python train.py --norm_eps=1e-06 --optimizer="muon" --lr_head=0.00471 --warmup_steps=200
Each number is 128 + 32 x the weight over its row's rms, rounded and kept within 0 to 255. Layers, rows and columns count from 0. The size above them is the row's rms in percent of the matrix's.

# layer 3 MLP gate, 192x64, rms 0.12, rows 180-191, columns 0-63
size [ 73  95  92  92 101 101 100 100  85  81  82  78]
[[160 143 146 143 118 184  78 106 161 140 158 128 130 140 157  62 167 167 107  63 106 132  82 102  85  95 101 133 152 109 159 168  96  58 137 102 109  77 188 146 146 108 124 115 144  92 124 151 133 182 132  81 131 157  86 133  58 109 137 104 116 153 116 150]
 [137  91  84 137 136 138 134 123  90 114 135 108 153  96  55 122 173 187 126 130 143 130 126  91 139 100  93 160 171 144 147 100 168  99  93 138 140 189 114 173 145 115 117 176 113  85 146 135 209 143  42 133 147 104  81 131 163  77 111 156 130  96 109 153]
 [166 170 105  75 173 113 137 177 136 152 132 143  98 102 103 143  79 168 190 117 132 118 150 105 164 119 129 129 109  95 113 161 161  78 111 162 179 166  87 148  87 168  93 204 147 165 195 135 115  92 155  88 138  98 133 154 126 129 120 175 170 127 127 110]
 [207 103 117 210 147 210 176 101  96 115 147 126 120 120 123 141 115 152 148 106  71 135 102 117 139 110 141 130 105 105 106 149 109 104 149 121 140  85 182 118 119 101 121 173 126 148 135 142 162  72 153 101  79 175  78  81 182 149 119 101  96 111 104 105]
 [105 157  98  87 180  89 188 100 129 130  82 123 130 153 153 112 162  78 116  98 110 115 113 142 162  82 170 139  99 167 142 165 162  99 121 156 146 104 100 145  98  99 126 154  88 132 153  93  71  98 133 156  93 124  91  69 121 167  58  91 180 172 128 112]
 [118 156 174 165 116  63 134 138  85 133  81  66 168 167 144 171  99 100 203 103 156 134 118  74 167 148 135 103  95 176  95 146 157  97  62 129  71  99  86 117  90 133 136 113 120 128 156 121 143 138  94 138 156 160 137 169 163 124  99 130 155 100 151 122]
 [102 173 138 141 132 100 154 119  50 120 101 141 106  75 135 162 131 105 180 154 127 113 140 116 162  97 153 125 192 164 126  88  85 101 124 111  99 124 127 133 105 154 123 194  97 129 109 141 161  78 124 138 128 179 146 142 170 122  63  52  58 145 152 138]
 [111 144 103 120 104 118 118 155  77 149 129 136 134  92 151 115  91 146 149  40 176 175 160 155 137  74 137 105  66 111 140 150 104 109  92 149 168 107 105  78 135 129 153 116  90 106 110 127  70 111 122 100 105 152  86  96  73 147 132  74 187 130  78  88]
 [118  86  68 110  91 114 182 125 127 139  96 176 142 112 149 128 117  69 127 127 119 102 123  78 164  99 185 165  37 207 167  97 155 148 134 109 139 165 134 162 144  85 155 117 113 109 105 140 113 116  81 101 128 144 159  94 113 160 111 160 170 104 133 163]
 [140  87 121 161  57  96 143 111 152 138  81 166 146 182 125 143 161 100 169 134 125 172 161 171 104  75 148 112 116 128 125  76  71 135 138 137 193 106  73 131 159 134 165 105  86  90  93 140  84 138 109 126 108 120 123 101  58 129 175  90  94 100 133 135]
 [142 181  85  97 114 166 173 161 104 100 127 108  99 161 109  84  89 120 139 141 136 114 139 142 185 126  92 131 117 171 129 116 132  86 187 183 117 133  82 215 132 114 153 109 156 176 111 170 143 117 119 173  91  88 119 122 159 146 132 163  96 163 157 192]
 [ 91 172 117 154 154 153 119 113 173  89 178 145 182 140 102 176 158 112 121 163 135 104 134 100 146 148 162  97 162 145 148 120  99 109 159 146 131  79 181 112 166 108  68  78 123 141 144 118  44 184 126 116 170 161 116 130  95 111 119  67 121 178  94 145]]
# layer 3 MLP up, 192x64, rms 0.116, rows 180-191, columns 0-63
size [ 86 103 105  99 104 115 106  99  84  77  88  82]
[[138  97 123 173 145 118 178 121  74 155  97 131 158 118 108 175  78 139  65 108 101 103 154 143 162 231 163 133 120 111  86 106  89 172 129 120 109 127  86  86 167 119 110 138 138 136 158 129  87 123 160 195 188 152 136 127 116 112 107 185 126 148 132 121]
 [ 99 107 165 138  95 109  68 168 108 163  97  97  64  86 144  87 136  75  76 155 113 171 147 134  91 103 137 131 118 122 156 107 173 114 104 120 126 137 115 107 131  56 126 107  95 156  86 136 118 160 118 127 119 138 143 158  67 148 141 117  58 132 206 167]
 [104 161 114  71 186  82 114 157  72 131 161 119 144 116 135 139 176 113 163 111 170 122 145  37 138  74 140 143 139 149 181 155 179 113 118 123 127 162 137 157 107 137 122 162 117 142 199 124 141  95 115 105 115 180 149 155 159 150 178 107 179  86 132 143]
 [146 118 188 103  91  46 108 141 160 132  94 137 122 104 164 108 137  57 117  81 131 110 131 155  63 133 119 110 106 125 137 148 136 160 153  94 142 109 108  85 154 150 113  76 117  98 171 104 135 111  89 156 186  92 118 149  64 146 125 167 126 176 104 190]
 [ 69 145 155 119 179  87 127 110 156 125 104 159 157 110 113 102 141 128 137  49 155 107 170 163 105 119 146 135 190  97 123 166 175 147  82  90 180  98  86  98 133 152 123 174 146 176 149 109 186 111 191 165 130 111 104 152 135 162 125 132  81 126 170 137]
 [105 123 162  79 133 174 148 130 133  93 136 116 132 116 101 135 134  76 108 127 157 150 144  87 127 107  98 137 180 130 117 100 121  98 155 168 148 140 130  77 179 158 137 177 164 132 198 130 139 128  66 113 142 172  73 140 140  96 114 140  67 169  41 178]
 [112 149 161 195 118 135 145  94 151 175 173  93 145  63 133 152  94 152 127 112 113  97 119  99 166 133  85 147 166 130 128 172 126  93 113 134 126  86  87 101 110  92  93 155  99  95 108 140  36 107 201 117 158 104 134 180 142 116 179 170 146 118 134 126]
 [143  77 184 162  96 109 116 102 148  62 148 183 160 126 203 152 126 110 109  74 135  99 134  74 118 131 150  77 134 130 175 110 138 198 115 132 126 137 127 111 174 127 143  99 109 103  91 151 106 137 142  99 102 161 105 122  57 159 110  83 141 148  97 174]
 [ 85 111 115  85 100  74 180 149 151 107 115 131 169 158 109  94  83 121 122 195  95 127 150 118 164 123 185 150 187 175 130  84 167 120 158 109 164 132 133  95 149  58 114 153 132 158 120 128 155 104 119 125 157  97 135 102 133  81 177 144 209 125 117 147]
 [143  95 147 139 121  82  96 117 118 170 173 155  98 133 167 101 127 189 107 120 145 120 161 100 113 205  87 162 116 117 119 109 138  93 187 168 132 129 102 152 101 115 147 106  91 147 116 101 139 181  58 158 163 181 118 121 116 113 124  64 112 178  83 176]
 [131 169 132 117  89  78 151 137  88 145 110 133 199 110  56 125 156 138 125 128 168 108 184 170 129 149 156 131 122 121  75 104 173 177 189 176 125 115 121 159 104 153 127 142 135 178 132 108 134 113 179 191 133 133 141 112 145 173 104 109 200 160 101 132]
 [147 155 130 152 169 132 134 107 135 108 170 147 181 121 125 181 103 122 136 116 106  97 129 140 149 191 153  71 126 168 140 107  74 129 110  93  90 108 191 132 192  95  98  78 121 143 174  84  90 201 158 111 181 157 114 150  89 124 102 101 146 166 110 122]]
# layer 3 MLP down (transposed), 192x64, rms 0.0559, rows 180-191, columns 0-63
size [ 88  98  95  98 101 105  98  94  86  82  77  92]
[[120 111 128 182 139 167 194 142  81 123 124 131 136 115 119 118  63 126 105 126 107 103 131 174 138 226 177 102 170 138 134 163 120 122 122 121 163 154  81  98 185 120 141 106 144 175 157 111  86 155 149 201 171 176 116 125 127 128 124 168  88 145 109 147]
 [122 130 116  97 207 100 134 116 114 123 143 136 105 137 135 160 127  65 187 120 145 133 118 112 135 126 139 134 122 170  67 218 105 115 117 134 126  91  92 177 111 152 186 136  97 105 124 155 156 123 145 180 123  93 119 138  33 169  76 123 144 137  95 105]
 [ 74 137 124 130 113 127 134 119 192 111  98  91 120 120 120  58 126  88 131 106 116 161 101 138 180 177 122 175 143 125  68  79 177 120  99 138 129  86 147  56 134 143 141 110 116 120 115 140 150 132 188 153 169  96 113 127 140  70  87 152  65 145  82  97]
 [152 154  71 137 138 103  86  72 165 124 152 199 135 123 159 124  93  93 126 150  59  99  93 100  81 145 106 103 161 187 142 142  85 171 123 129  94 144 134 106 154 126 155  73 145 114 160 121 125 162  88 147 122 165 117 111  54 171 147  80 106 143 103 139]
 [181 128 177 117  92 165 108 215 151 108 122  99 153 123 121 175  48 106 133 153 123 103 102 127  48 132 131 105 124  99 115  80 102 158 110 160 117 118 168  99 135 136  99 126 161  83  99 158 160 123  86  99 152  55 156 120 153 135 179 131 136 127 129 153]
 [ 85 101 142 166 148 140 130 170 142 123  87 100 136 123 124 165 101 174 130 139 103  96 118 111 189 136 172  86  71 157 182 128 166 104 117  79  49  99  73 137  76 120 155 100  88 129 104 150 150 147 164 119 146 113 145 132 119 183  85 155 133 125 168  71]
 [103 141 146 120 128 160  94 171 155 125  99 106  83 140 124 163 152 136 160 153 226  97 127 126 117 125 130 101 152 136 154  70 151  96 160 153  70 139  95 125 112  93 123 116 178 182 125 142 233  97 133 128 111 139 133 155  93 105 103  64 108 106 105 108]
 [161 146  81 122 115 117  44 111  82 169 137  30 117  79 118 142 153 138 122  81 100 154 125 157  99  77 147 144 110 112  78 131 143  92  84  85 120  96 102 104 137 128 149 125 128 149 120 127 103  98 166  92 101 139 131  89 208 162 125 101 168 112 114 124]
 [ 83 126 114 101 137 135 120  46 155 139 135 137 136 178 150  93 113 109 115  93  99  96  86 158 115 148 158 126 106 192 145 136 165 127 133 122 183 152 177 185 141  58 142 144 132 160 142 182 149  98 119 156 184 113 106 127 103 117 164 142 196 102 178 163]
 [ 81 113 163 162  93 142 101 132 113 109 143 156 154 109 123 130 131  75 173 145 106 150 157 198 139 186 121  87 141  81 128 106  91 142 181 152 134 118  78  81 144 120 148 116 126 141 154  55  77 143  89 126 131  54 114 132 185 114 111  95 116 109  73 158]
 [119 122 189 157 130 124 158  74 188 166 166 160 112  86 163 159 116 123  56 103  75  76 118 123 122 156 159 142 124 147  73 141 132 104 132 118 148 192 169 112 112 128 100 175 134  99 155 158 115 121 144  66 118 143 147 125  98 127 109  71 200 131 126 152]
 [105 159  96 144 126 119 117 104 112 103 172 184 145 119 125 161 116 111 160  98 127  82 108 129 136 177 131  35 118 152 170  84  96 108 137 105  78 106 176 167 139 118  69  68 114 103 158 134  98 158 143 161 205 120 109 143 115 152  90 109 161 167 147 158]]